config = dict(
    num_hidden_layers=15,
    hidden_size=256,
    num_attention_heads=2,
    num_key_value_heads=2,
    head_dim=64,
    intermediate_size=1024,
    vocab_size=1024,
    hidden_act='gelu',
    norm='layernorm',
    norm_place='pre',
    norm_eps=1e-05,
    positions='rope',
    rope_theta=10000.0,
    rope_fraction=0.25,
    qk_norm=False,
    attn_scale=0.125,
    bias='all',
    tie_word_embeddings=False,
    parallel_block=True,
    init='orth',
    init_std_qkv=0.0468,
    init_std_o=0.0121,
    init_std_up=0.0468,
    init_std_down=0.00428,
    optimizer='muon_variant',
    learning_rate=0.0133,
    lr_mult_o=3.0,
    beta1=0.95,
    lr_head=0.00502,
    max_grad_norm=1.0,
    warmup_steps=200,
    schedule='cos',
    final_lr_fraction=0.1,
    batch_tokens=32768,
    max_seq_len=256,
    doc_mask=False,
    train_tokens=348900000,
    max_steps=10648,
    dataset='wikipedia_en',
)
Each number is 500 + 40 x the weight over its row's rms, rounded and kept within 0 to 999. Layers, rows and columns count from 0. Numbers have three digits each. The size before them is the row's rms in percent of the matrix's.

# layer 9 MLP up, 1024x256, rms 0.305, rows 428-482, columns 128-255
104:460461486504474517493403491436483489493476454472519492530512504432465465447532470481465519437570525561531475529506565540575504561505499473443427438547436494492504631475523594475381500505426524493496517456489511573472515495507523515514462498431454517496492542488533445439539498548497423523497495499522457510487532447593485536513505485525460515475517536486505512495515534475515418444466
103:522492560508510423489431468501531452510471536574458467523559485488450518542537468521510573463473457537565521516477483454548469478496516511473437464563491548496480521466464447490526418590521479518530484482435529540548480491454432490505444546510488478622457504474530489464443481532480535545530419521521463470524430430536480533518465499418490487549517533488499507519475508469481491498522
092:447551462493485472511477573500455437554553541469482564463564573547457456494531501447528494512481472491517549487471554482508495458366476509511517510491515514478471487572534475533462536423457451490472473465535461577492467579488537522534541455498459500502543495535515487554499456428482549544452503449558525515551464488443492539461556439495457506524459412533484487516497533503533562461475
102:475507467499512487567505509546498468478458512543465474471463517510451547452456550544428516571483521431487531538490505421512535506425463463484498540565517442466574495503533495489492442492617461523571496451488524510554467498533501493546533581497546469506441500436495513490527500516472538420540553466506503452522522519444504474561489472554440446486541532547592464498485486464484459520498
096:548525572541516556510467450463496529566528499564510519477473500551507513487480497517533536416525494449513556519451514469459528522421479491466601480507536445476523430448530520499473459503493570501441520484550509514462441432480435561491526520464455552437574584543487548466497547524566400530513513459476527440516555525469439462528505516484503471449452494465521457465443501531523448523528
093:518526512449534459470510534490444472456522510461464516436567505522443475510471448520518545476489527507581591481458541492530523505544520484575444483497495446474543440519483444525516459494535439517488589476585526424569435472439480575523515508416504553514552530490476436565555534508540511565477610470503518559463458490538517511541504460493497550503486546529542564477529533447533507527463
092:458454531574458444492467525532464500512516459492491521461535531429587451525489465490485511454521499529454508528480510453498538534415476551521508507499506477477533506538520500534512514534427487411583572520455475496469549444553489402472476543538496475554511491512485472386518451544503536527563453527465447507538479502434560480476519533460469441497491524467461507477435529534533562544569
110:458459552430514483540490455465549547436469510522551551482560506469542506443540587523510539458460529453488462593489458506538447482487464517523473476487512449522577458495492527445489540495517380435555454522464463484449527418570480498519501392445482463505522573455540450504464425561539471467502559547564511509470537518487554540530526467461495489562447523522497481434554563454490525458478
101:562430521552464525507484457457470478462517427523554484440485540475543525596524532459567451521483539488550501510517474538542446482448474539499473430489467442521561528526496549452533484521545496500531394482538511522457515512499522522534454459452432535446551519490558586520502508512410467509534577470469510511440475531572486475432439453549527444463525558503473460415486515464508503509447
094:556435508430469488498489547566486496501498548516490540524508480534528542472488550446514424472501487427472517490504433521476546474569464460530451495578435502519441462470528540491500506526588443455563494551459505533534523456455500517471429525527477503508535482457560436545527532549545430494526490455442442492525437450503478512535536515459481463478442521540554529525509515464504542576489
095:484469582483499551446499530476569440565465465540478568543488443526482558504532497509448501513547497517489482469503503470483405494469540477525491453519455462489551494500500512557546419470472550531484483465567506549559518502477483534518485576475519574542566561545489455541518436497560505517533516485509502504504521462499444509561482472527497484431476474446502482465457469481486520512535
104:566485546435527497536519433584494466481465597524545468504442517529445488441471476483532499541464558528452453471574500451505509511552472535498403449502463569518540482488547457482528497474464417572514490523536504493478549479365509452542569533532519439486512415522472529508463460472528498590548484502482528515465432486489451530565502487520572487468550513458514517486535514528461493497536
107:468494555503512540496492483478466404606506420502465449524518517512527498550543497496504547515524443461567500488558554537514466540585431541502418495475446517483501524495495473513485462541526503406537496391493538562461526484565557560493451477500512464500492477464491491464522434403506471529569515477475471498517515457565491500534564438512469521475462504461445509502463498521484508442501
100:463589454458542531492524518509496534482508443559536502471456481531504499505486563448451550458512514545595463576466524517549508554485456553547485501478531472441549553489502454483528488548464457550503515493464552519466495497427456459509435457444569511531432535541464514559438497491470463526507488495448551529519445468470457485512537468516484501548472618558447543472487496445436463510450
100:499520466525520472482450473553549526453439525515407513541501489511540553484480580578435513566516534473507528496469481493574565453551566499491491442485550492463487520479526492485439464484469485476501469498442561514469567534500571469502491534564431451471529464545547514498456454442458522489506587565485466427456504502435486524488526476389368503514523524474428442501563588488527542550517
098:509517563531587510470550497543511468489430430510511479441495519507514446443526529485494541444515575572501501486481514501438521514565478481483451452559500452477519541488506498486482512575484555556559461508554484496537450529529526517530491481460473500424522481518539546486481482500514485490576516602491471481512501506531476472505508434523453474450551483566566616544525533475460461471552
098:509483520524520498456536536493533549522502482470444430476476556502452523523559528445432485493454526529512592534449623432517504532457507427485477457511469497467526489461533467495472427474539516489546511516481539494569543462494486525440553452496512489523505571521542500507514435543448532465471566500500509485455503454511501459443517513463459494438582486531517532561561496459483511471464
130:496511513507535566476504495521484506519553460398476520442483520472520488498547515462513507569496481533475486475523430566496450542551487410497481526471467557441476571540457474521493464535479444569458514539441465551498511529503552486458582506458546555463462511471540517503544534514533505478557551477559461508478436538476517454477462454504496544516477508548516542498490507519470517510486
092:508495546536510522508493513501519527510440461518533525445503520424587524534459469470537531464499519553500503529504380544545503481512460538509495507446448498481517494475493449461499517584527549541456442461499506543530508510503538476508529573487497448502587424485526442420467516483491556517499481431558529507455497427518570511482497545392488422506491482529417525497461496549562452424502
096:466533476546528514471551453504530580508495466412477537503482449445499458524523461531546522560555594487464541498470526505575419462512544516538504505547511579565479536541541550509484477496497465518505514430480441530533548538525472510592526470536500503416537439496496551522496476579516541474569424477542568529533542469469506517435570483572497540443555490450536506491525516548488505489517
101:430569554483525472546500498507515475450445471467523542474480471526581475506455462421537511487455519467502488525526510448416544480498506524467531475491582494554508433442532490481525427486524532551452465488530505522469480469561502584558449546425540521507517511484463494438488553488481529479505447493509480522481529506531461560461498487573423540534483515431517538450505450488471498542495
097:473447473434487482566506457534605485541503537476432575413577535455537565510433584502476527533508453549501516556481436518604495456504520505502440521541528508512434487523447478536520498472481504476422480482533582507457544474516524556485521561498453483478507490541421447406499460503476497523545485557549507489440537453559501508551512503539533428517497513553493507453457491572534539524467
094:511519530592443530495459589528451527458530450471423546485575520482525493512487503495445539473542522503471525417482526542528516497563498471524505543476403538554506453515468490477546538508458432498543514554520491508549489494446500524503481492514474464502524546516461530460485498462580515493516550471451533525496529486439533529492510597543451436477504481513519547518404502522540500427504
100:498553507548467534568442500549431503575500550466509501555502478535498441572483461529574500534462475450589486469549584490566459530526445488481427528487485547598502541541467474493527510552488537458537486480478506510564524448445491536468447491509441547516510536507418493559496525477528412505530523443582492515472449464511542506540510532501517495513428505511503549480471504480447511474500
098:473463508533550541572485507426506481542516500480479576514483493512529538483561526459456550501515467479467530520435501448514535540476536542495533530492434482504450452519546434506480529530505526526467524519498501433503410549541424454486538562528489555487530481490435449503531502449513485474508490490557503481447526474448518499507415465526510508560562522510580465443514438483494456486476
098:562474534425449528529539411507526475559434503565472449518477480477550469541528538421487449455543494457455507489558547578419543532464543512562475462511473483500461516507491474463546496535501522541491531469566476510479577532545457515524500564474535554444542565410489546435481479494500521452496472538499522589494476522449464483470491464512475482439514514500541427499414498540569492433459
101:569486479471488460500526550531479515442422513464480495455473486505497546475531497527448527488498535517524479516505461469483475535497495504550568452454496490465475463502465503435513499492507465545493456454496522532526518489471529484484499541485456496471540574464655521551486568552583429468447516495557502447484527433464542539551554509541460523415585432479547440524558497478485493558416
093:516573474465472567508500490485523580505524492486468501463451541516449496456531514447495459464533478497475501490556534459546514498495541486509495542489527508545477561424474486480481437488545547472488562535456516561501527479482495558494488482540525581449498486493530400481599504484592506504519477481479554451617506500456559509563505511502487487519475475491575572513533447535485514604460
108:531459517555531539489489542529502570542526484482470540431493471495466373493532481540488460555584545501514482446466520447477456590482469427461504539516536547597481537502495482487455494521456525457497543498463501472533600559568523465576476462442499561546513521529595521480517472492553504464466450536444540487547481404464477500524554501511568513471566523433468494525527554541535467474547
102:525586514510517532586513525497491478490505502495547470543526430445530489562452463518446487564492562456538565477512552494594432506502451512419593460534489498533513500515476459541513492463502450460493581435482429458513499455473516505484464519548522482479536486467420500485434516460500554533508543539547469524493469527480478569434589491488505473468572520506526522523566405482566501460524
098:435535510560491528506501455529514565467526479512451512487448542499493495545554439511520518449484550543527520492567555587492490507457510578545484541557441493509484521537496537513520422541507499545447502462443553448505419541481512474440464498491485466528509431526495519501482517536535494542465501506485527485469522451477467568504473468517474480491559525490455549452473491446435455502516
101:465548449522478479446530471520512489470503512482517540572509530409478546396455586467470481490506535541487477487454472465546490525476446542479491482453458447489494481488465524450408466551486473484486484532435533472472476529441546471524459545531488541516562456481504530459482542596474531468505511545481481490518505533453394476539548556528508447561515481440494450500476517458439532478573
099:507478496559450447490554510477491548478488483567464458480536493549541568438500459452497455501539446494480526468513486462498484526597497503479522525522504451513446535496515472536467466435512499480468465437531502502549433515556513501485490543523501416527495443472470560454494521540473507518531506528543507483462503615508516539596489568504532547522509490522593553477516481529486459565449
104:438460490486577510487537499509438522440465447494474562553555540527536525564500512578519402526522585459498508494469488493489528462480507435369462462435484454509546477483430496417443455490491551420532510495477551475482538511512459475495476509513509524517517498545506502569562571514551468498498467453535538519480512546496455477495522497476504518540495487486488477442535460519473455515498
097:494462513482477493461534527477506554536539513463445476536508592503582498496433457489528505460510503558485427487428501420529468432460483495562493468484593467480513494497448474576486532485567461569489562467478484493531519483510555487457515562492468446455460492493482513561459514463515574555502437434520544481513538517475562469427592546478507522555504504573532499476538520549464541485438
108:478535494450513519450499480560536558466575490531541538523480475533515487478507517514509531509526526470453506528478450495528483496603501485486552479496422531513470427467510572560427471463487510470431430537451450510490505494473443451517512563511550518465519566523396561477539509454485473454559423519394505471497439532570525536461520496443588546530502549468423540487539509456505501434515
100:509427480496509511546465442465476508460468522502548498487503510529455529494472595452591535530539480473490468410464525506476536451524528489516492467539531510569478490598523504515516485496524448496472495487453487524542492516448573532545516492550487483551479497502504469486442488485604538471635534449528531530577498480486543441533466486466433527492508469478488431473518493492511546469490
093:443497505484458493564481436496520534484531532499431517518592547569515517497464519486466557498455475491481495494570525523532522534508547448495430506570519442506507514483551434540481495535532472487517563528559475516539478451542466487466487512478534435472504484453474525496498460553477603508498529495540490500494433486593455496536446510542548427475511411492493523528573548496500505558461
103:554518458511504467461505469464492483468454453548491426580479502553498547477510461455497552471507443445478492509452476464478516505564509447513525562402493510482469433522546554501453505526593462497516497540446425569454511552520495534502497527490450516549524498436485520520493558501506438436466585465423497578498499473488556502555460544504429452499460510524614487454449401458534556527423
096:464477477530521449456489473474497553500442426485559559499532547414488529419442444526482480477537495541595618517465496428496503491381520493546446518543509424469498534520472478476444530481470486537509477512484535518491469534458491544509472462505492467592531466450516495485524500502471485490520459480518492508468527481534590502445473418473477515459452580513491479483550455474508489535460
093:462487483467517501503564458484530532479528431476497542496509435556523520498413525520528479520628468545492498492537490466516504425433520495514432440496461417509547484551478508434422544483568468489520516427441463546488491444436494464415528470490466505458486567518499435523573534518460557464470490533416473501512556549516525458525493494521545455554483481501495523482467473441478502459537
095:546465464543529490515534523449488510467442543551466580508471464517467465504482553490516512517471538525501484500466528476528478506544450444508490526503545476487473518546503480559540443479524507534556536573459497489527500548505548496570468507518428507518469525486522421422529518566443531495596453519473484489522466506585492460561547446511451442499495538452534454569558396479507509491430
100:478519531461463485526546456502513470523451495498534528484445534504451500425493482504541445550485454508644473470548545486516524549494530519452534447581479485443549486557561513540513447477486497472497480490513439613476481520469444456514483513495537536539502488506484541524520504490516506448465431445485573526502528530508517559557445544461469444473472519458512463440596595464454508405502
099:419469428487514518513539557473523558562516450475477488446421518494497518422523566538518479545452520557504529532495552424606529514530490547519444490430520539496516484498506486490475520461498571544514497438575485507554493534476522482470397506504514514454457519455503499542480491483503462539447470449589481489552510540547472570462536518503476453480507509412482575485507504478465404478527
099:446496497455533504488524491513518441543518492565461502485515547497413500475485468487485415499559517499562480452475570502497432489607466527524501469431515517505543532545495475474471504440552482516462494510505531506529568519477461480461481494559491522496581490441425488484515519540418493466514472523506509529558483580494516445443533498572456530512513450490517464534470450459513508464445
098:471438485543471542502500453518479523575435396565514537498467454451510522488460481490492486473544499519458507496475524510519608550450430560514537417486576502449592495568457495417513506569550509513478470502513523514484473510490539522510558512463520541574538546581499482535531499490492429445512487446449544531414451528493475522527523466492437521521420480490548503498461392454459518402523
095:509543528462505537545494443520509455533430455498511516501551453464503448461483456492487463547574527486504496472544464436548502516499461532532477483416516452466526532553455495486442508488578479495561495516423475522486510544446577441529499446484492542427493523468508428520471507456502555493543548408493586487442523510514512533544522500526495469501461516547477539547524490452474498504465
097:455532492501475521496525591503565473468476506576591468523487472444546509432517559521540474541465525508533512575501415456446443481498531519485513458530615388532406545496488523591538531497555534450491551464529578489503532535457569527489461470441480543521503499452477515495539472509521507514521446517488488527451494499503419489541422501511489501440544505530505508466442477463510530473523
098:516459430490435501472411493534498561482534445500482501455545548440501491448458509478520470542487486552431517412569516488490519406464514538487559519485565553510533498441449452547582509501527493489459533471530542525514495518477564457487496502504559486601484520505484449555466492467541488507438472419569524458576469510562507584492519487486485507454518510471445470469402542468582574511454
103:530510478510467470466562481454502559494482451521520474497490564494507496504506475541523529481412448450552493490494577504525435493515519452541524525526423480446556527475524528456464522525480436400504537543449537489424446479507574494509485429508518502446464503518477470507500417523515454494538505536543528478534535481548470560544493478406526537484482547552432498441442493485479483546512
101:510477546484456471486528450560465470544534504480555455481498485462504545561508529552465479476422496524442475471581415515501512522540517488458521504502496499464496410444524476526560503520470556443523456467469454519497471435513476511507507533504532487439540539554576514393508499459498477565553523501509506510508531521457538516535460453499457532522523443432603547527542599487539520473508
097:489555547493519514566497478466566432511567505465385448518465538513448574541475515529510475556485559488542500466524502490529517583526498494501527528488476520515521486430491471507525482508537448534581491473440421504465516568534591502420489476518392554559577510530517553429476444452450492490437510468545433420485557542483470440476469432514490517516510609484469493444493482496522467505500
093:487456479515535527467492594476536457455538499486555493442470513527454537489529501463502496509503560503475491418504503466525473525508488463501486563518532428548546493518489497510445475501451543469491563548381500550473548504480487538503583563489569527479487529468576540492552477516532506435491423536589559601460490532464515451545528456489525501493485430445522511448516433488480467472469
098:506458542542496585591473531514425571475476466555494479583530501513478520491558500470438506523504478497452459477574499492477486541501442559522558525481501489544477560487546461425500465474502490454523468492492453559535513464535522529540542504561597477438507493480474517495580543599494501474454460476479541460504450506481505479550543514403475568527532485544451499484567472433520475450499
092:572461466516523488585483437444424545495438492461515494514489558530449531536501478499558499514605504442497441491490517427555441450516550496511579485546468447554597527494540493541512548548504532471526496494546444529503496504466524487524510527537484537468454515520581421479520544517483414487503465509506486455491417545502428484554532563501453590472512447481514495469480473489518500503543
# layer 9 MLP down (transposed), 1024x256, rms 0.164, rows 428-481, columns 128-255
104:515555545470483529525483450509544533426527523426446519565497498512505555530460520590446460521504470453479450498467484507562484525553471439520503521508471475476429492450549452461461512513557489547551533517477539511410468468574490473536570475463421587502437528540518527473469495592491464456562520530585500525493499521531520569546559486475491502514586541477510531490546532491462541471502
104:532446573471518478501546495478556471533509497478561487456544524541500516580552592435526580518509479482497494553476571477587496422547554526491515469474494542446370465558477523498459505577430494506481512476488546456489525567398521459518488466464515481513407457537541474449544498552450567515503517455498470516527534511452503484555448545534534527513509542445481491498532501513528449497496
102:489524536498467463447464474495544471494486552503506521563518507514430507500483496563492477423529494503493573526458493553475433447427453482512479483506513553545559498459488554527555516500480482514479537441512516438486446483483530477506487541389476499501486460525448512547523527497527566511487539492548559482509540503532556478535475499444530485480505514450511443454489453559495444484526
108:460529481517468521586472481535457596436458413521515489454503514546494509485532422481543536478495481480538537502533521558483481462537549409517544467506575458540516527551516523518484476519466554523535481495489472579559495522505522529515523487547417484538502462545503474495487489516465538498469524456540487549535451451526464451424516541512549491432459439523491487510449537474496462534535
095:494414427536489467506528574517434480530555535478537513524550548487524540552480462523493439419541488470474515472511465460464484567533516527525502527496494501508474473486448572445483436491510513452481561511543472484458411540536475518483585477551516515525503479459524511481485621580481451563479535469455474521438548467517538501540520472533510579475505532488554569524488428472474514497515
099:471482474514500515508490547543529517506486491501537450518487502468533520432546514458541436496561523575499466517581517378470488553443477515537564550517516498536470506446478586517607565564470478508578536545533408518488421496447446477481509513535468462563576531410495511541508475499521485505473468497524478493500519495459498535503560556515501485476488484583511485491528531416555483500461
101:424467510505541547432541518520532441426576595499516431531507487513513491452477521442461516506541520522461454479488511466489521520557579454527422505545577542546487531422466491485529536476472498497475497426503543493535516502477498568572518482499502581495466546541543419397508494446498528471524512516543490504459494487523475485461500446482454444486410468490430500488507480591418476515541
111:485460554509513449546487509520551538427491565507542518508536499485543508499516545513515487454549475485531460501485508502526519541587494509464474474487473511532517453555495576446502517485478496561540510582534529480464479453508426487461539381504497466540544492516521485453480439501592488500451560529535514522503482550457444513571476422530455539472454515421532458490552527441562538506468
103:530515460506496530520472459496515618543545476491518534470483491409463539551412546465540495438515518522456542472457435502471495557516452492489447477498574469462566497520601476577509472560494445568535399535485532467507477527502473566572539532477444477500556471536576492536479484445459462489460529422532460520498517523512426510449517531494531402531551495499475448522555524512468516536527
096:494578444425444430452515409448483496530507524470505505518499543529581381517488529545431564489506583453560497551466544481502505543538418475384447450492508494565522518490563478516532476446487521579522492496544544516550463507453521388510450540468443464516508516461456531485427520553506513492552561477515534426513500496499552455504554461485530510560503503466508526469536527512442513509478
097:478437519541526519497474525499475519481501516533544450514423481390442514554504545419485570501508509458513457523486525495497547454495504535522525468493547476491529463443465524498538494464512498529556492452502550549517469472590524475437488471566502485570512533483526447509476524495424467506479556503455465448525526543472506537493587460538489529531435478408522529523448438470523460458476
098:549530517606538539464485499453519437485478510502516523515475512503487501454549465530536445414579464500479523561507510487457491555467651448528426467516508523458505526528495523459534439479518491545528477494572479455451490488536512479484529538459569493489468452525471429488535465466473487492550503546474457505487523483473519502517458474558547468528506491538575501486503462537448418554547
104:481540598493584488468466523476528452532466488533484535565520504543530483535470556548546486486451431426509507518457479573459469529509454529502563532579542573494462509463479519489473551520522475487409527474548495428472373457497568502515504539523540524492495543478471483528518535396490444526466498552512447529518460455524485474451476428520564533539537581486471456511462473499470502454531
099:511416438436472524519506516532388526505418512385545470522537489478530493520506509530531476528554469498527587476500537490502466555557555552519510459536422420554396494466512575481439506522464376571557511548581545475480443517451537518387487509491530476473477513514515517462546477537559494505517547493511554525484429533483531462493520421521512522523487509489413536514547546473491475459492
100:462469556511501480509552502509522520501585488500451498541588484439509425530484501438492469483542485493469454461553510419471551489495450478499559570518504508537447460517483484513519481477508501530516460487514509435517538511410524531496463573464478496511455495496474381549606532527455507477482509476530512432581525539490475489490524541460542428494514483465495544522506444499460490489561
099:515468486519557449465422556525474491487526498559505510499491585478545535508529484453517525521528464490453487537558507486601456497580496493476491479500566518548477469536547456528462476448510552518487598556452451518588575452466511442493537519480501506421473510500478463491486568467476492585410493446549516540450462441473499506433532575409542468519469452547476457471471475498544486452546
099:565476531446501467535496450461487539488605471547461559519504548565529463524593517542525482395529513481529496481522477519471462534500528564508528532515504450512572526517471619499484486551578568493475548453482506510534460473507506510526549446388443454475452546532534463461517486502500478500484495502539452487480465575586563471566520513555566460488464489506510481523519466477464531478497
102:464536470529443491513529501433537473483505479444507545536502459565436517516492518544532478444480483506514538528489522530477464508483529519506498493542507497505490525470523865483490498481505482499527499514563461482562496493526459512463484491513484476545485459517493516489437426490499523584530507500453510523478530493504475518516500490529531536516521529487473420521573488507542468543484
091:501491537559506550544535442457479504452461503515533503497497511523474524478471513487505487498515435508439474483528499456518506469528476468504580517438504548551536527480490540496498526429448492476518514509488491459482540528476481501468439454471515514485523446523525464572481499552494482529560497494532557439489542422500487510516568470582460479447552557416603432513576466554458414555555
098:483532523481477460505547504463472564499462476543482411480499532492544557495554489542450428493526446446544467385498514625500544494476483498527457479594480478396491474495467485510507499505494445514402494562510538431467487500465509500520503468519497462535461468486489484520594514547478484477439489497467562486427540511465527522499402561550436449543482507470498487511515518515502534466450
092:515475443502517529520606481478494505527447470424537512493452541466538460480584462533520527564561509479534500545495546432494451492489540486464430535495452558489474540482482559570473510476484436531497487568471558516549480532492507547500449442563540530440442507520494507520466519514503457468482459489515522568522440476475543495461509470514466455531561543482428602458542502483533445477579
101:483544469535509492526480533420548537554530462510464539495522454562448463505435490463526488467524517459488500405545540510473544444490523499446536428512466592511571527404452578478434490510512562453566496489441469501502515428520479503496520511419646503556510512505494462490544529511461468523511529468480505530545487517585517481517491478434525521468451478554504535525549500465519487576520
093:446508529524501554426532525508467494490486488422603526439436468484479489498458481497573523509490469504445508524525468493483562488427476463582483505422515537484526549486466521516516480499467558520517539580563448445498479441514507445478510519504432508448430518578493536466506550516459487482510512468516493521483525500481479487468466530436490501455548489471495512467470511512421456564548
101:496567472471489527535550503504539461517526536462501567527543411523509505589444469515505464528508493425510573549530487529432457448498472525555469535541518443506495453493486533551505579509489443539532482483510535559459507413466421467501538584561511454483460517496475517493556488508497445518419422529459538520503513523469455479496490454510518499460563479458554504537558444472444502441481
097:487473555472549495486435477534461517593530487550513425548491478529472480505466456515494505448488502526514533467513483474486525518535478548469559557502460543516526533435469493439579473506433540467466480439498436512623570460414544539475523562432367508513435506508583472512502409474547475549544477540486536502506530464585545532457504502488482558493555481511378540475473518438486490486513
099:560509483503543535465526492474500513537491559443533531506556485452503566465525475549507520451526413511547520460549513529514518464494489510472476445515447519522413559507531533430491536537487504532517545475467499452455482496524525487456505391522489523521500483552507505509567503542451508546538486430500457469506487463485488518499527512546528483484525463515455439466469507579422553512414
095:438503503489485544603503525505489420522542518507578474426483456511494514531505509449505483509515513498549483450472549546535439460546504470518436517523490530439432532534543600525515550510451556459433483483528483478456424615468547513455470470565521525527543451525577520502504559527479510529508573515458451502475507531477553422474398601469450529518504561530542527519465479542440522483467
089:515454483530594442483521545486481477517506525444564477513457501480534470451536472527609501485483537500492500560451542501496483460569550536406534480615473494491453401511503507525563479489516504507457507486527555533474464543499499494510518472424499489431495502529516585573449546476516529534461422469519531495447518489499583481466497455524584535479448458518535539530468539513515475498506
107:433463531456535510532469553510456508454543474550506454489490488483447496486453488469513525421552546495518471494409525461479484542597527486467505590499540513534519457518465558521479476563494522519455571541429458492469466513549504489559514470431497438550467478495527528471575572526467471484525498562512488524470567484511498496439537433476508523507454434485509487526464537507541520497524
097:389553555411465567511514466562490489491488451486558539487497465526518434500466563463542522507505514453469514504484420517472573465519545475529467432513498481534475495504582562524447467479546497475529526543464454557560465524468550585478490559507449519512450471556523468526507560529566523481522403537485500534504491507527530514477492494546511544523489487484445569526550458539505483513487
100:455480470518467470549468490573437540462499519456507459447478490544510513599442491424382506515494505478538455551453511514503508533532468441431532460499529464525558463518533544487512511538518528451447495508553459491456481458489511518500560491470485468484605548524552507551498531562524504514520508514461477500560471548568476612476524466538384446476495528592522504545453482584466482442505
098:487523396496469475499509485528555514489448472558511543525461541473483513524561439471516448543506466508455528519468480513546473484461473530526514516564556527524538493557492512575535451539408471532464557489493516567460462527453396481544514513519582524531536565523477468454486447515452512570530489517534564496448483571490490528435481479484431519505488471513491534484460498582474486464464
099:526566507540470447487541525492420523437511488549549495507469491578560558487537454436538529486522399524526539488487496471437487560505541513530491451482529477463550473514490546494464515517579473532511534501478509520499481428512477517507512511485512486503521478487467607533520486484479482609446461533441466465493543552427490524460487504560463391539474491442493515457520457464497586460511
110:531493418418498505525535532476469526530558492540512460485541505474496500490481499526523495479585528521530534446481528513507607434493513483462515485540546531492475543521533598538497425493530413475458494560460581499465517489517569499451491464472440491525452495498477516537479519540512546526434475513539480518520449543496458526492418508537529471455443461523478508459531489549498454562528
108:483537509493521535508443463468538483485501505507483528449554450562545524442567521501495507553511510547508575532567439521553481541520484540403508515459459513571495498539508556465485519531493445493463410448516484465525520505465493538512543474596490541543529464523576511523517468498510386549461510512540460514474459466563451526455500470528520445496486438484523464504436508527547465562474
098:554572505453485468502577562450466502529485561484527522521502542537520534538475522501525463536528471395446581546491472470423504528496540551496545494471538461525522448447529613485499476484473526483514461546446508486517518517476521555446481438605560540532484484487502531471515461456503503520518544522417501420437512422469502488525486523525550513483499500500429574495543482569407496521482
092:522568492514553528524518485520471475473523487520473570463524545508534438565541419403545519523443493462445508590514426532562466489498561389510439434435517490497474500514485667498500472473480493514447494577472511485539477555528447444488461517511553584500426470471485449517552503497500477535497593477463503470490467526543476505539465454579405562464476532528495424464471473523555532529505
091:518472414586529515497452482527496448466496480460471534521558536485529492499533562470498476540465506539482449434477438542561536453451443541523533458485528552497527508507481627500455553528519522433545470455451440529577515484488541557484420500513503458469556521555592446508504457538471453457474504493482521505522469497527502538468500498536526485497529556428478498520479460543485495442504
099:482553484486539529455553534507563525451457503580527527460486459492606489608579547516442505531491528457458509519479473477425499443566501420518438521437500493527592489497483583528450463484522479417439518539477475525426480552425429548466509437463652469473523507514507516539525489515472504473489500541438469472441494571487477486504483481486491474588499500453482513467512496499553453533510
098:423485482492513503585476473505564505528535633432521500522502483444474456568465535476482522433495433553514478540469484550513492494527487573507564481443483506521497449459489491486545465489507446532518560517507514408554509454550505490527506478537427510510505580467570546494518471494495447627585481552458510486527512539429442491457478507503415468466530424430525449537428498595456498501510
094:550527526477525537491474535444490512580542521507517496552511550525516457499529477472511512515519496493498592504464492486498490567561489541447522504457481538481545556490524461506580507562536443513496558556476508497430469445493460496563486470422498539471527452507421455448437483546508461537563443511512535408478548450515460542537452520549453508484499486494573457496524530470594526457566
096:548461607479483483479485479495498591510536512474541519399524522520560489501458487400528470466474484462496517533536567575489593486484534490518523530489477408547507539497577502446507562537519532533507530388465507467521537489458486467472499546471521444503511454544454401480502473503514613560523494468487505486477492557525505561541518466494509501518532412459589453565447537465481481480458
105:486549450486488533467512530449535476531515532514548450473537511421467585598430494489496543382540518497519497493548490460535486488485538461542441473460527512546496546466449561486473486489431549461459442552557491574478508468440442481485445515543526430575470471546464538524611460541465547483509482499440474444477484521550524507465503476471563517567475486507528572458569567505545485462559
098:524481432488540544459504565472486492491540527466494498520577484487596504643501508485449512502359483446481506516533444500483466514551469460484506493446477444534472558491501553472544573479523490535510560523444460418442546482481459524439472463472493485430478491528502517513506539580522419476585486541526506523416539497542474566560515452455454502523588579571480497538496489486527485526510
097:467382471449473446418437516580474512517500503478475499543515440485543556508521527483523530493514536493535548488493538509495480560422559552483567512534550479477446476542525462522527523500461527569435477559488502498502475529533574537485559538460487456427513548510564484465474497529560486490469553438438510470535485530509455517486530575566519555512506472555490484519491438511510519517475
096:535499562513483511511493542488483524530435591532486484530543559455488465508430452431511505533470426494527469481528539487417497518464542549492533505493491428614497504512459559544480440470497505525487553509439464483553419474504474518531513517446508520463520551495591503478534526543522551473507525523510534502488474528530528438537397514465554484504496490498540440530468488549445508494373
093:441481556519518464475503457487431537500426481485478618423461526542520476466474542498564473474496410484465475495551465506478474501454427490462572460491494483443549515519472504548517539514489533546505507511542493485475478525529452469532575513511516521502458491449478540533481535413509431558487521419608560492528531501531541529506457457606409509524447520495522530602521473477523500514504
106:496501477538509528476490470463420554530461457476518545508501438503520478428506551546486531517483502447527499437499586543522497521546527456515487447475541545586540521514479503525544533503448546536553526521452429545475455517564432486498483552445520456448465497527466482481427460468458475368445482477582492478538496469458551473540476516491467483538496481462488473371495477533506426520535
102:441512497570535558466533475507467455527450502522522541549515503492517534497503437551507440494471547468482479489504541490569465594487531422462490510482435508517509535541576520549498541498444481516518540499434479467517437521504470506503467452564481604526529541481488539416475499432383510596540539501486478558525512519487463522553503511502426525506497434527504527501602503518494476519520
101:507466510501491527538474433506554485525489582511448394562546476475494498541530497464538560480486566468521425480535515533431530484547441459486530452549495547613500502498469573531534495467476588430601508466547487496490477435513411468491426472500597533499516497481479499501418464549552509454498478599491453533562464495478492506559530519485487568553514536502495421481439431513507553546485
097:519509464570526504477497418467519464531475540524497397483468522519487469459570534488543527541494488524520478475498463488465548519581490463534483502500503520559550494481517514546548476504456497553480571423526478469426563564532565445452502476463485470512481524522581473481488482541530504463564513503528476510459498508472501501449494441480557489523513552485453515477503459547428474457501
100:532570457468470490496592521481516476467568515550489517522473530498416514511528486491474472557516568418440531552524454560433489543544554482571498496470503465546474455466426639433493478566552473527473506525559477477555582539542511503478498489528515579460445541456494523461535535487447447486488511526503440529506527527470473551469523552517488533458466490482502441488505491482539493497465
084:486544520525488512565541541530444499605587521453484447540539437507492419544491536495509517480443491436514502492511464489532520516542558444540475524506531574472490468514522624505505500524475488489479472492553523508532508473507551503516453503486528562538421481467502546480476479431489520558440504480522446463540516522567498505488533542477493521510525546452561525551458535535554494448596
097:505502521519489435506460521497519537502483486518517442483530454499562471516480502541436579494452569540544418468493497574512636559478515519439550500525515511557441508491518455547430482526481488492516579541527497468479556480418489506515462394458513430530537502492512441513501477417464566506462493492495517480484484593474447560509551398527533490554449488466479479513500465581520503562522